config.toml
norm_place = "pre"
init_std_o = 0.0
learning_rate = 0.00598
lr_mult_o = 4.0
max_grad_norm = 1.0
schedule = "wsd"
decay_fraction = 1.0
max_steps = 13398
Each number is 200 + 20 x the weight over its row's rms, rounded and kept within 0 to 999. Layers, rows and columns count from 0. The size before them is the row's rms in percent of the matrix's.

# layer 7 MLP down (transposed), 384x96, rms 0.1, rows 49-121, columns 48-95
107,193,185,192,225,176,192,174,204,216,188,202,192,188,161,194,191,207,177,195,206,207,198,171,217,214,156,177,213,186,178,209,214,174,200,217,186,192,204,228,229,240,198,152,195,180,219,193,231
106,198,205,219,214,182,182,173,202,169,192,204,200,203,186,168,209,211,185,186,209,207,226,214,159,206,179,179,239,213,204,205,214,209,207,214,207,218,218,189,185,219,181,205,218,183,240,208,236
090,177,210,197,185,182,242,187,183,161,219,199,207,208,172,214,197,197,176,235,196,176,182,224,210,178,231,207,165,213,205,204,218,199,202,197,227,218,205,179,231,215,170,184,179,202,192,198,169
086,169,172,200,176,210,210,193,185,204,229,170,214,211,192,236,193,161,227,188,200,172,208,193,172,223,189,202,218,210,219,204,195,186,158,209,174,186,209,157,183,216,203,220,177,223,173,199,193
101,200,215,159,191,206,176,229,193,230,211,213,176,189,206,197,171,176,190,193,227,214,198,218,187,206,206,166,198,239,197,237,149,186,189,201,168,188,190,211,212,209,218,192,209,231,177,169,212
112,208,161,185,203,196,187,220,218,229,178,192,197,238,193,216,222,218,200,184,189,196,236,253,190,237,191,201,202,198,198,213,176,201,218,159,196,185,214,212,230,227,235,207,227,177,191,228,201
074,183,182,226,174,214,195,214,198,232,210,186,199,232,230,162,172,192,210,199,188,185,209,180,259,222,185,181,201,229,199,186,176,201,206,204,194,208,175,195,175,192,178,196,222,175,196,220,210
099,198,199,198,222,187,205,176,178,221,213,193,218,185,198,213,192,204,228,184,221,219,222,160,185,207,235,211,184,194,219,217,166,206,189,227,239,180,197,189,231,209,186,212,233,197,207,199,165
097,175,235,193,222,222,203,178,157,171,183,156,160,192,196,191,209,229,167,214,191,206,200,221,188,201,210,197,188,205,216,194,190,202,201,203,236,198,207,213,187,235,249,218,224,205,202,162,201
103,183,221,224,241,203,204,199,187,202,207,176,209,209,215,199,238,192,179,199,185,172,200,191,210,222,215,222,241,199,232,214,182,189,206,174,206,182,165,185,170,235,213,204,214,236,197,198,175
101,168,190,191,217,214,213,209,215,218,201,186,216,209,208,186,160,194,205,190,205,220,202,193,201,219,179,199,195,195,211,175,165,184,180,185,198,197,189,175,177,176,172,199,244,196,200,195,194
095,182,201,174,185,198,194,201,176,243,224,185,222,198,214,210,212,201,194,212,208,232,206,209,197,208,182,174,250,198,192,209,188,197,212,184,192,195,186,202,215,219,182,195,198,178,193,188,239
077,197,162,220,203,239,192,201,198,221,198,238,209,201,210,204,205,186,163,213,183,212,239,186,220,176,231,232,195,173,202,182,179,200,217,163,200,202,204,214,224,172,215,209,183,194,235,207,173
097,243,230,206,203,217,208,194,223,197,205,197,150,188,190,185,195,209,227,229,140,199,173,180,235,196,207,194,226,173,205,187,173,191,195,206,183,210,192,193,184,231,191,205,212,194,178,227,181
094,213,198,185,214,177,215,192,204,177,223,165,169,180,189,205,198,222,205,178,217,163,188,192,200,213,200,205,211,188,244,194,162,210,173,227,200,223,235,206,232,205,204,201,180,192,246,182,199
084,206,232,193,212,200,218,185,217,217,190,191,222,213,220,206,214,150,199,199,179,234,215,191,198,198,208,191,198,216,182,186,185,194,178,198,186,183,211,197,198,198,159,197,176,196,240,199,200
093,230,185,222,191,217,206,235,213,207,206,195,205,212,200,203,223,196,186,173,181,213,208,216,204,214,185,180,207,167,236,216,165,184,195,179,178,179,230,201,207,204,188,232,199,240,213,195,198
093,247,201,198,208,190,189,197,176,208,185,216,174,184,196,195,185,182,210,204,177,212,206,230,244,208,205,210,205,227,209,177,177,180,203,179,206,216,204,184,180,193,193,191,177,198,172,187,232
106,188,199,194,204,173,237,214,228,187,206,186,199,200,201,200,174,208,186,171,213,167,225,223,207,246,194,213,208,185,179,179,205,197,179,191,180,158,189,206,234,199,195,207,187,218,194,170,211
088,215,225,179,205,195,198,204,174,193,190,204,203,226,204,187,197,239,228,237,232,225,205,228,218,205,199,195,213,186,197,203,198,214,177,207,264,188,192,202,196,218,214,174,186,179,191,204,178
100,224,196,255,197,178,209,202,187,181,211,178,239,184,184,155,211,206,218,197,202,193,192,221,194,179,231,178,187,232,167,213,193,203,182,201,169,188,207,226,194,230,200,192,234,198,234,208,192
114,225,214,195,192,191,229,217,221,199,210,216,193,210,178,205,241,186,230,162,225,234,183,210,195,201,184,218,180,171,208,192,183,191,181,198,218,167,199,206,169,198,182,186,198,198,209,186,206
098,220,146,143,194,187,226,197,205,205,216,195,195,195,204,210,198,194,229,195,203,229,171,251,174,210,205,195,215,191,195,210,234,213,213,230,202,197,200,185,193,203,194,210,153,217,190,193,176
107,196,211,173,192,215,160,189,195,184,214,217,217,219,210,205,184,192,206,180,175,207,192,228,207,190,192,191,187,187,217,182,219,204,182,188,232,204,194,167,213,211,216,157,192,186,240,205,214
099,216,227,165,209,194,169,175,184,190,183,216,195,171,183,194,219,196,216,214,198,210,196,221,192,196,204,196,193,225,176,257,180,218,177,212,232,177,218,178,207,175,200,206,208,187,209,240,198
106,214,172,165,228,172,177,190,245,158,198,170,201,206,208,218,174,215,170,213,196,191,217,213,172,182,193,190,216,230,184,232,174,182,203,202,202,220,218,208,209,198,215,205,191,203,179,232,175
101,194,195,177,250,261,187,191,211,206,183,212,197,215,209,222,207,204,196,161,207,201,225,169,232,187,190,208,187,196,196,217,161,196,215,193,240,182,168,205,195,163,168,196,188,223,176,215,170
108,191,218,205,226,199,217,249,193,199,202,168,191,177,218,190,209,187,224,198,241,224,203,188,207,212,192,205,178,240,202,185,205,179,182,188,207,219,223,187,193,201,222,208,178,209,168,210,222
087,197,205,200,219,209,211,215,191,219,169,206,240,201,217,196,210,213,193,167,174,183,203,215,240,161,192,201,195,235,229,189,193,165,247,213,200,162,154,202,165,180,219,185,222,192,207,189,205
104,188,205,198,202,179,214,176,195,202,218,202,175,203,209,217,204,186,206,186,190,226,194,179,199,185,160,217,198,245,207,184,179,203,215,212,193,215,241,180,190,194,216,206,205,188,175,181,145
094,190,172,188,219,230,193,232,197,215,181,215,187,174,185,229,227,222,213,222,208,226,202,190,202,181,149,189,193,183,213,207,165,209,187,194,217,183,191,209,185,240,212,187,237,198,216,203,164
115,232,191,204,168,148,189,213,204,167,207,181,198,193,187,202,220,195,217,176,186,211,182,203,222,210,232,193,220,243,160,189,172,229,186,226,205,200,184,191,210,196,206,231,186,212,196,209,203
111,177,196,206,214,213,206,176,217,220,212,163,189,200,215,191,220,174,207,197,206,224,209,187,156,196,185,205,223,214,225,222,199,186,210,229,190,209,209,199,200,195,175,206,219,179,191,216,230
097,209,206,212,249,227,228,202,188,193,199,178,188,214,191,189,192,182,236,210,171,194,196,194,157,167,222,230,215,190,202,212,197,197,188,189,229,212,183,178,201,211,175,169,200,222,208,178,212
094,205,203,211,195,186,188,201,184,166,186,188,175,182,197,203,196,218,210,210,209,215,175,192,194,208,223,187,219,243,203,192,202,204,256,193,182,202,221,199,213,218,222,223,173,164,201,190,200
097,203,227,195,242,222,213,191,206,214,155,211,197,183,214,181,183,192,210,213,242,182,222,210,196,195,222,193,203,204,159,183,214,155,202,220,205,244,254,217,185,156,219,215,178,207,193,202,215
103,231,191,191,217,246,206,181,219,178,143,227,193,209,201,199,225,209,214,179,215,177,200,190,219,220,184,209,185,234,217,176,210,187,208,170,182,154,187,233,196,187,193,202,176,212,210,171,209
089,149,211,147,199,220,181,221,206,211,221,219,176,185,180,211,189,194,234,171,198,194,184,178,228,228,198,200,203,182,217,207,213,226,179,195,203,222,190,185,185,197,147,214,231,213,176,180,212
097,155,181,209,158,175,213,210,209,215,206,192,221,218,235,210,188,203,194,206,200,196,184,201,194,219,195,218,233,192,189,234,150,196,216,208,199,210,200,183,207,190,169,230,214,158,212,139,189
094,179,173,192,202,220,172,235,241,205,195,207,174,195,199,225,194,202,228,203,171,194,204,222,187,248,182,191,220,246,236,173,192,205,191,196,190,179,214,198,193,175,220,210,212,195,205,220,186
101,158,162,162,178,233,191,174,184,191,217,206,205,174,208,197,200,233,207,220,168,158,218,211,177,207,195,187,222,226,204,171,194,225,214,213,186,218,194,235,197,176,179,205,191,222,206,224,225
110,191,235,188,158,155,200,207,180,204,216,199,189,178,220,198,245,247,236,206,170,190,182,173,173,203,201,236,180,215,206,176,240,185,207,196,153,215,204,208,207,187,205,191,189,214,205,216,241
097,195,240,200,204,202,175,203,208,183,225,174,170,204,215,195,212,219,208,210,205,233,210,208,178,220,209,175,203,213,219,183,178,182,192,183,150,181,172,193,181,207,184,170,206,175,222,206,200
112,203,185,179,184,196,182,193,225,176,222,178,213,189,232,207,209,205,212,198,189,209,189,190,195,178,214,227,209,233,195,214,194,227,180,185,193,182,192,171,204,209,217,170,209,209,166,213,206
092,148,198,177,174,180,188,193,232,192,202,209,232,196,202,212,185,196,172,149,206,175,182,222,209,184,186,191,207,196,223,207,156,212,182,199,174,196,180,204,180,222,218,168,202,189,210,205,194
100,208,181,212,198,212,202,207,210,200,230,182,237,208,211,180,189,205,224,173,178,204,224,201,199,178,187,151,211,186,181,209,201,192,190,193,183,197,154,203,199,184,209,232,174,221,229,205,242
096,206,224,178,219,201,163,198,215,208,188,172,206,216,182,210,183,193,229,189,192,199,184,209,211,181,195,221,201,205,211,198,251,208,222,215,194,222,204,201,217,204,179,190,206,183,206,182,196
109,160,197,215,210,237,174,172,197,201,188,197,210,193,183,223,210,209,212,183,205,220,199,180,186,179,210,188,196,197,174,199,204,194,191,213,198,179,214,210,184,173,205,184,232,210,223,235,192
104,196,197,188,187,176,200,188,188,196,186,203,181,178,187,236,189,197,170,231,225,232,207,220,237,211,178,240,194,208,179,202,210,229,186,192,187,215,193,218,199,218,231,192,194,189,201,231,233
108,165,211,213,184,229,220,161,214,184,176,221,253,187,203,241,225,195,149,225,193,174,198,197,206,204,193,217,187,179,211,189,229,193,216,203,171,205,224,209,203,216,229,211,201,178,205,207,213
119,186,208,224,198,193,210,203,171,212,232,197,196,194,207,202,239,183,220,203,203,237,200,192,207,221,208,239,213,226,199,195,212,222,160,184,183,176,216,228,178,173,196,217,219,211,154,176,195
096,231,211,205,224,237,180,211,216,239,183,195,218,212,168,192,217,189,222,201,193,163,203,194,197,227,206,173,185,187,190,171,203,197,226,168,240,218,195,210,211,217,174,204,175,210,208,208,199
095,200,204,195,238,218,184,181,182,197,200,160,209,178,198,190,171,204,231,193,187,201,189,224,214,237,184,198,155,193,185,219,198,216,200,209,188,216,155,208,214,199,199,234,210,205,224,202,204
121,186,219,196,210,200,175,230,213,225,223,168,181,218,204,193,185,163,222,210,233,175,216,177,176,203,205,216,216,219,239,172,225,221,186,214,189,212,196,194,223,169,217,231,195,190,193,185,247
097,182,210,207,219,181,205,173,191,195,177,215,181,222,171,205,187,192,210,209,205,251,189,189,171,188,200,218,197,190,197,187,237,197,198,218,217,220,182,200,200,195,218,198,210,225,213,201,214
098,193,182,198,203,198,195,202,212,222,179,197,206,178,244,217,190,162,193,170,170,221,196,185,213,204,228,189,211,201,178,197,157,233,204,191,218,187,218,202,221,204,222,219,194,187,204,190,193
077,187,218,174,175,197,161,227,204,205,196,213,202,205,187,179,206,207,213,196,212,232,236,182,167,175,192,201,160,238,232,208,195,209,218,207,224,194,241,192,212,225,199,175,224,190,158,234,155
098,201,229,174,229,182,199,191,222,186,181,187,213,208,212,199,220,213,219,166,186,227,213,222,195,206,204,179,174,178,194,214,212,192,215,231,201,171,214,186,178,186,182,216,201,187,199,220,187
102,214,188,170,206,222,178,207,168,189,200,181,213,253,176,193,188,235,233,205,225,196,216,179,211,228,210,196,191,167,223,201,207,201,212,195,200,206,188,229,205,204,196,208,193,234,192,199,195
100,197,225,180,175,188,197,166,179,186,211,179,217,198,174,201,203,201,212,214,181,226,234,196,226,184,197,184,160,210,229,190,197,186,209,204,205,208,215,213,210,248,191,225,204,206,172,184,188
085,207,197,226,222,235,192,174,196,187,173,225,202,208,183,260,197,205,195,207,203,182,221,204,221,176,214,184,206,205,196,196,188,169,181,190,200,214,202,208,201,182,223,223,200,201,198,203,179
099,207,205,204,222,186,175,194,195,243,163,205,158,192,186,213,210,181,207,230,182,187,177,207,198,199,219,186,195,221,165,215,172,207,189,245,181,187,242,194,181,178,222,200,172,215,223,183,195
104,218,209,182,194,171,186,216,202,177,224,186,198,225,233,226,192,213,181,143,213,197,207,182,183,190,196,172,200,212,215,210,169,179,201,208,213,179,179,187,196,199,183,205,207,200,214,187,187
109,227,221,230,173,203,191,237,204,241,183,206,206,192,174,195,202,253,193,206,198,226,204,180,233,183,212,192,188,162,205,165,197,177,200,200,197,207,197,206,196,169,155,211,213,214,201,180,193
089,192,204,205,203,198,184,190,215,223,198,188,201,205,193,222,197,217,187,231,226,196,164,205,191,208,175,180,200,215,242,231,217,187,234,202,175,235,197,217,212,208,164,210,205,228,228,182,169
106,187,218,155,174,208,211,209,214,203,172,219,171,164,188,181,228,212,220,175,190,224,203,230,199,180,208,184,223,177,181,180,185,204,172,215,215,228,211,215,199,227,186,193,212,197,150,207,192
118,195,200,215,203,176,199,203,177,207,197,197,159,215,207,200,218,168,200,205,181,207,228,214,175,209,247,179,194,220,161,192,159,231,205,202,169,191,201,217,210,199,203,206,193,180,170,210,166
097,204,181,214,179,232,194,145,220,196,172,186,198,184,213,176,231,245,165,224,212,226,186,192,226,192,197,215,203,207,241,223,191,183,246,196,177,212,217,227,170,180,192,199,198,198,200,192,223
117,232,182,219,193,230,219,224,175,205,200,191,157,187,239,211,207,210,211,223,205,220,192,175,201,176,195,219,201,206,180,189,186,181,196,189,244,176,200,177,204,169,195,218,192,187,192,184,166
119,225,157,226,201,193,222,214,173,191,183,195,162,202,195,227,175,228,192,182,207,200,172,220,221,214,159,205,193,182,231,206,207,207,197,195,206,207,200,180,217,190,207,202,178,197,212,184,206
106,233,195,187,210,188,196,202,204,203,197,181,170,198,170,202,140,185,169,212,239,215,211,227,193,187,190,219,205,223,201,205,171,198,184,210,178,192,227,204,206,217,160,200,224,232,218,180,206
106,196,208,194,179,199,181,204,194,208,208,210,183,237,207,185,184,196,208,188,189,199,200,221,200,159,186,194,224,205,222,178,189,220,227,182,219,185,192,181,188,238,162,184,236,181,198,160,199
082,172,180,161,214,207,212,215,196,222,245,194,203,208,212,208,185,206,201,184,227,209,180,205,237,234,168,178,202,222,235,150,198,207,200,240,171,202,225,212,198,163,216,218,225,201,175,170,224
# layer 7 MLP up, 384x96, rms 0.207, rows 50-121, columns 48-95
099,202,220,210,167,193,184,198,230,192,180,200,222,210,205,192,209,211,182,193,229,214,202,193,173,208,240,205,218,202,235,187,236,185,239,200,180,211,182,200,212,196,181,209,180,180,197,190,244
095,212,210,195,191,211,178,181,197,212,220,191,212,210,199,211,166,188,211,212,228,196,218,196,158,191,198,185,197,194,252,199,226,220,192,192,204,182,195,238,210,219,183,183,215,182,207,185,221
089,187,214,223,213,215,209,156,165,202,189,232,188,200,162,223,175,212,185,208,193,241,184,201,207,248,203,210,155,221,219,193,183,214,187,235,184,170,204,167,196,189,150,230,226,190,185,233,206
099,170,220,222,208,194,213,229,183,187,195,223,219,219,190,210,200,190,204,211,193,185,197,187,222,176,209,215,183,199,212,185,196,206,189,176,252,207,190,183,209,243,184,200,233,215,183,213,174
118,199,190,224,200,197,200,223,212,234,177,192,241,190,186,203,218,209,179,204,194,210,226,209,185,212,195,217,214,178,193,198,202,191,214,194,220,226,196,205,214,199,251,145,214,199,228,220,196
089,217,172,203,245,222,234,165,174,181,208,187,178,180,188,178,188,211,209,186,215,223,202,170,190,223,206,213,192,189,170,219,211,158,211,216,218,182,181,192,225,188,204,238,175,228,182,183,218
099,221,219,193,195,214,199,189,194,214,182,171,222,176,180,218,163,233,245,201,215,213,174,168,187,196,221,227,203,187,212,235,172,214,214,251,219,192,191,201,193,222,228,190,186,185,214,203,191
096,214,212,209,193,188,209,216,190,214,233,202,225,239,205,182,218,218,205,211,187,183,220,180,189,174,211,193,204,197,186,217,218,207,196,184,197,195,196,169,196,199,216,188,177,212,190,184,215
093,200,202,216,188,243,180,177,225,211,171,215,182,194,183,207,176,224,215,232,165,248,226,214,203,232,217,179,181,183,166,210,205,174,201,219,215,161,193,212,182,186,177,218,177,181,192,203,215
097,194,167,241,225,162,263,230,204,204,201,209,170,216,166,209,216,207,196,218,222,208,223,191,195,191,187,197,169,189,193,182,226,216,238,198,188,186,207,203,193,207,211,207,190,216,184,180,190
098,236,182,189,183,207,208,196,231,200,220,194,196,207,177,183,209,202,212,219,201,232,169,219,198,223,173,179,169,218,194,239,197,207,201,198,173,160,231,193,194,188,224,196,200,205,220,218,210
098,211,206,197,187,177,219,174,209,206,193,218,177,208,223,173,199,210,211,213,239,203,219,203,194,218,197,225,200,218,207,199,189,163,204,207,220,196,217,192,202,217,195,223,184,221,168,205,170
104,215,167,170,203,204,199,201,192,195,210,198,191,195,182,183,210,207,166,196,253,177,222,231,175,158,191,161,199,180,172,209,216,195,207,189,219,236,232,185,192,192,208,201,181,195,191,171,193
107,194,206,196,203,197,214,206,214,226,215,190,234,219,197,239,240,219,209,222,228,187,175,221,208,209,178,212,214,198,216,196,215,190,180,170,171,199,150,184,191,207,193,216,214,184,193,227,191
090,173,208,206,190,224,175,208,194,200,197,176,204,219,194,170,245,245,195,207,174,182,168,167,186,211,192,217,220,169,228,226,204,198,192,232,212,225,195,248,208,213,212,211,212,190,207,199,154
092,202,220,204,180,209,177,216,221,165,213,204,169,192,239,190,242,187,210,217,223,205,192,203,228,165,188,193,204,171,193,198,211,187,203,180,237,250,191,207,207,196,159,163,193,163,190,205,167
098,178,207,222,170,212,190,176,204,238,219,210,200,222,215,190,203,198,184,165,222,159,226,163,227,176,198,211,194,221,165,214,200,180,228,188,218,227,190,219,197,180,212,219,189,212,192,183,148
099,200,177,197,201,218,187,185,239,154,173,212,220,208,174,212,247,187,198,223,168,214,204,218,194,185,154,193,226,209,196,202,195,187,202,218,195,208,198,199,174,201,193,245,167,181,207,210,198
093,179,186,208,205,231,213,183,195,203,179,227,186,218,166,227,244,172,169,198,219,213,185,178,185,185,221,207,227,208,170,209,198,177,222,201,197,233,197,214,204,195,183,195,185,232,202,174,223
102,156,217,221,233,196,194,207,206,228,209,183,214,176,197,213,211,196,203,226,178,178,221,211,192,205,212,198,155,161,196,205,214,185,228,188,201,192,195,184,205,206,235,170,208,233,226,207,193
108,214,181,206,201,199,238,177,245,198,184,232,226,195,147,218,201,233,204,197,239,231,222,210,178,209,171,192,182,200,211,187,196,223,205,225,167,211,197,218,210,203,200,199,234,208,231,218,222
100,189,198,230,193,181,170,257,206,207,157,210,191,194,185,196,204,190,191,211,197,186,200,165,201,204,205,223,182,197,196,179,231,167,204,210,194,209,217,232,215,217,212,194,190,201,206,178,186
100,183,225,191,197,186,188,165,209,239,175,204,215,224,172,211,223,197,225,200,196,187,227,193,197,160,235,172,188,216,184,212,202,200,181,203,183,205,186,211,176,208,219,167,189,195,213,196,225
103,223,205,189,195,193,248,226,221,155,178,235,238,197,193,221,219,202,209,234,191,200,174,189,238,213,196,226,201,226,208,188,210,200,180,178,169,209,207,223,181,228,183,230,188,214,229,190,234
095,197,230,219,155,182,214,142,223,208,167,223,213,179,211,181,189,205,177,214,166,187,202,186,186,200,202,200,238,199,196,194,187,233,209,210,212,218,230,207,192,207,178,195,183,203,213,207,217
108,223,225,160,190,182,183,174,190,210,187,177,205,165,187,176,221,227,209,197,189,209,232,242,207,237,214,218,190,206,200,210,207,199,190,195,195,191,201,173,221,186,182,201,212,199,217,246,180
094,163,208,222,169,179,209,214,188,183,199,196,191,188,233,190,198,183,196,209,211,200,209,183,237,169,165,211,178,187,229,194,196,223,236,194,183,214,202,190,176,176,195,202,202,211,213,173,222
096,216,220,210,231,218,174,193,191,165,187,167,180,219,193,196,211,211,178,205,188,216,208,244,192,226,191,220,231,217,173,217,175,226,220,210,222,238,205,236,211,213,213,204,223,226,198,231,208
089,189,223,182,202,193,216,214,213,175,175,212,186,197,219,158,191,205,214,172,247,183,213,225,171,198,210,157,187,181,192,198,184,192,201,216,187,198,179,201,213,180,201,196,186,194,247,235,250
097,185,228,186,189,186,212,188,202,179,207,205,196,240,193,159,236,164,214,194,142,190,193,189,187,195,204,211,193,212,196,177,200,220,217,204,234,199,214,196,231,216,188,185,196,203,204,200,190
106,212,223,229,168,193,197,216,207,163,194,202,222,199,181,214,232,231,211,210,217,206,202,193,202,178,215,175,219,220,160,203,172,233,210,207,193,181,189,210,176,182,219,204,172,216,224,224,184
103,164,221,193,168,196,203,214,192,186,212,181,227,171,210,214,157,220,190,226,218,218,192,230,183,190,186,210,168,211,218,155,171,226,179,231,198,202,181,186,215,209,199,179,201,200,203,202,225
100,188,201,206,171,174,180,223,161,183,202,204,196,234,168,174,217,209,162,234,221,205,205,217,208,190,210,166,185,201,228,227,220,255,204,185,206,182,195,185,224,218,210,210,229,218,183,208,180
098,226,190,198,178,166,204,187,191,189,193,208,237,197,172,193,192,174,212,206,197,171,224,189,205,234,214,207,189,219,218,235,234,232,192,200,207,240,169,177,203,153,194,210,172,184,229,187,172
098,185,196,212,211,181,211,203,211,211,211,198,217,202,225,200,204,241,153,200,218,210,193,203,226,210,181,203,243,186,210,185,228,215,219,235,214,202,176,189,181,207,208,184,219,204,179,183,217
103,186,173,182,197,239,228,185,238,193,200,193,192,226,211,219,208,226,216,184,181,203,182,206,227,238,188,205,179,182,213,183,188,206,197,160,208,173,234,206,203,242,167,184,202,210,194,199,227
095,234,206,217,209,167,213,208,197,189,193,190,225,207,202,206,215,258,213,244,211,188,180,186,211,179,215,187,222,218,203,218,237,202,236,191,230,189,196,203,249,205,236,175,191,201,219,178,205
089,226,180,197,233,243,185,189,192,196,157,206,181,203,160,222,203,217,202,222,180,190,178,182,203,186,243,194,160,201,178,181,214,204,184,205,222,217,213,191,180,217,219,200,204,231,167,216,212
093,182,180,241,185,187,211,204,206,202,189,204,207,186,191,211,189,206,196,204,215,200,211,219,210,166,206,222,179,200,184,233,181,201,227,215,188,194,214,181,181,218,196,241,186,192,211,236,185
097,189,204,190,197,227,237,193,225,209,200,247,202,207,200,220,204,206,191,194,173,201,226,259,161,227,216,213,204,178,169,180,190,195,171,213,184,218,210,180,190,191,194,170,190,186,183,202,156
099,210,212,186,174,228,161,209,205,182,225,208,238,214,181,216,199,226,178,177,180,208,190,177,195,195,214,176,197,237,219,186,211,224,213,179,222,199,209,236,193,184,171,234,177,190,189,239,191
101,192,192,237,214,221,210,199,185,187,208,159,235,234,247,178,193,218,185,189,204,189,188,207,214,213,199,204,216,196,211,190,230,212,213,181,187,224,180,192,234,197,223,209,235,219,213,208,207
101,185,189,199,189,169,218,221,198,188,215,198,204,197,191,197,200,167,186,183,206,183,187,207,180,202,197,195,170,185,240,188,243,205,213,182,249,242,219,200,170,194,207,207,218,194,198,218,188
097,185,211,181,168,198,178,207,200,178,221,204,189,181,198,183,241,188,183,208,204,226,189,190,180,209,188,202,203,180,229,242,199,209,183,204,213,206,241,233,183,209,189,182,195,172,197,198,158
094,184,196,188,218,222,217,220,207,225,209,196,188,152,166,183,200,188,191,196,219,203,166,189,180,221,232,226,181,188,202,207,211,232,210,210,239,214,195,202,214,200,179,214,187,226,199,197,136
091,197,192,212,204,248,211,179,195,220,175,179,196,170,184,199,167,210,195,223,194,217,204,229,215,175,213,193,158,245,176,192,203,229,171,214,198,199,228,237,191,198,202,216,197,216,198,178,160
104,207,193,223,203,166,209,187,178,196,203,192,181,226,217,183,209,199,227,192,185,171,182,191,154,222,227,204,184,195,239,206,201,229,225,189,234,213,207,209,217,227,213,147,209,202,208,207,192
105,194,249,211,202,221,204,204,168,219,198,189,191,219,187,208,171,165,218,214,192,213,225,176,184,209,198,236,195,251,227,226,200,197,199,178,198,197,228,221,211,214,231,193,228,142,200,200,190
116,221,189,194,225,227,178,177,235,224,209,194,204,237,212,189,200,239,182,191,178,178,222,203,202,195,223,215,195,211,236,184,202,213,198,218,171,172,192,206,221,170,201,209,210,186,193,229,187
106,229,203,185,210,207,214,186,186,229,187,204,223,183,175,189,215,238,218,167,142,209,170,220,202,192,151,215,177,169,207,192,180,215,216,201,186,210,192,208,164,165,180,193,214,217,191,225,201
095,169,195,163,214,201,177,158,211,232,219,228,229,205,173,199,231,183,202,194,210,227,200,175,203,183,184,228,201,192,200,197,177,177,218,229,230,177,212,194,196,153,190,178,216,212,218,197,209
095,252,204,163,170,190,222,139,205,171,192,231,203,211,188,177,214,188,181,179,218,193,197,208,198,181,201,207,235,194,196,185,221,204,247,178,201,188,206,192,202,187,182,208,159,178,212,203,193
096,235,210,186,189,218,185,222,191,210,199,194,187,194,200,187,237,171,184,188,185,188,177,232,202,192,155,153,169,207,152,207,233,197,205,214,235,199,203,206,173,189,200,184,221,198,173,214,209
096,212,198,208,210,194,217,221,191,204,138,195,202,184,219,200,208,231,185,195,212,184,204,187,211,172,178,166,173,176,210,170,161,204,185,183,174,184,171,190,203,182,237,216,201,232,211,214,197
093,204,192,219,159,206,175,213,189,195,203,203,179,158,202,213,214,198,175,215,189,199,231,196,193,193,218,235,207,201,210,212,207,217,215,175,222,201,204,160,166,177,191,168,244,213,191,188,175
085,198,184,236,202,183,201,203,229,178,179,184,207,208,233,209,211,140,179,228,190,200,172,221,193,151,209,195,236,209,214,199,212,182,192,175,189,198,206,166,201,219,193,198,228,175,190,207,203
098,185,215,201,166,208,196,181,190,211,183,214,188,209,186,211,190,207,196,197,205,208,195,240,241,197,178,233,213,222,210,160,237,199,188,198,220,216,207,194,154,186,177,194,233,179,186,248,210
092,223,196,184,171,218,199,189,173,197,205,210,192,181,173,177,200,207,157,184,204,173,183,189,198,235,188,198,227,190,188,190,185,188,207,214,227,235,214,187,185,185,186,210,175,187,201,272,213
097,181,174,202,206,221,226,189,216,204,204,219,189,198,213,227,178,201,207,207,204,217,220,180,237,188,169,206,186,192,210,207,196,185,199,186,203,132,205,221,169,165,226,181,146,206,205,205,223
090,220,188,215,200,237,207,213,199,178,203,175,233,179,196,183,201,234,187,204,185,230,192,208,196,242,190,246,186,208,223,197,182,203,205,220,197,229,173,188,230,185,230,186,186,210,219,235,207
105,200,201,192,149,213,213,226,201,163,218,193,197,190,209,186,188,218,219,220,239,187,230,198,195,174,191,182,197,177,198,196,189,180,209,178,205,220,162,229,219,226,217,228,215,193,204,215,203
094,169,206,203,174,218,199,190,223,217,203,235,169,170,189,184,209,179,203,213,172,184,191,211,239,189,221,172,190,211,180,203,197,187,222,235,183,183,219,194,215,189,209,173,206,178,159,196,206
103,208,227,232,214,181,214,192,196,215,205,188,215,222,193,173,217,213,219,186,181,196,134,182,197,207,214,201,179,214,220,202,173,190,211,197,150,223,232,156,218,211,186,223,197,185,246,222,214
095,198,234,190,180,231,199,157,209,218,182,202,186,181,204,211,211,208,238,212,204,225,179,198,213,196,201,198,163,225,195,220,185,154,211,206,194,188,207,195,232,211,146,209,221,213,218,160,173
103,183,194,207,190,223,198,203,178,183,220,227,227,211,182,209,195,226,196,197,201,204,206,182,201,218,204,203,191,192,210,183,191,198,191,178,226,168,223,188,209,216,184,156,207,169,181,231,194
107,243,191,196,215,223,229,187,199,229,199,189,214,239,222,194,190,185,189,171,230,218,218,191,213,186,173,219,206,168,213,211,184,215,195,194,197,154,222,209,188,209,167,203,203,189,202,199,225
099,203,220,173,228,197,179,187,173,173,221,177,194,224,199,188,242,221,180,213,188,203,187,234,197,208,194,191,164,198,189,192,198,206,191,205,192,195,188,189,147,191,215,169,208,192,185,189,218
109,179,203,213,201,213,171,162,191,185,209,183,185,192,196,201,170,185,157,212,224,239,227,198,190,207,183,197,164,176,180,220,201,192,208,214,183,155,160,209,192,203,185,194,204,187,214,192,210
106,192,165,229,184,210,213,194,193,215,181,199,190,203,237,204,185,205,181,214,213,203,195,213,230,190,189,186,205,203,233,217,256,171,222,202,215,214,200,208,190,178,213,182,220,219,201,235,217
099,199,196,235,192,184,212,184,205,221,180,235,236,195,215,201,213,189,183,218,175,181,182,166,211,218,217,219,163,188,204,227,151,173,219,223,174,228,184,219,160,180,204,182,201,206,230,231,232
107,200,198,220,227,171,181,234,198,165,198,204,201,212,218,179,183,178,200,218,194,194,190,193,165,190,186,220,188,219,210,198,227,188,221,151,227,176,185,190,214,214,153,195,160,220,159,177,220
088,221,252,195,191,199,195,214,171,157,185,208,176,227,178,190,193,190,177,189,186,201,200,205,184,161,210,210,226,216,158,235,191,166,154,176,226,227,167,195,220,231,203,204,215,196,218,206,171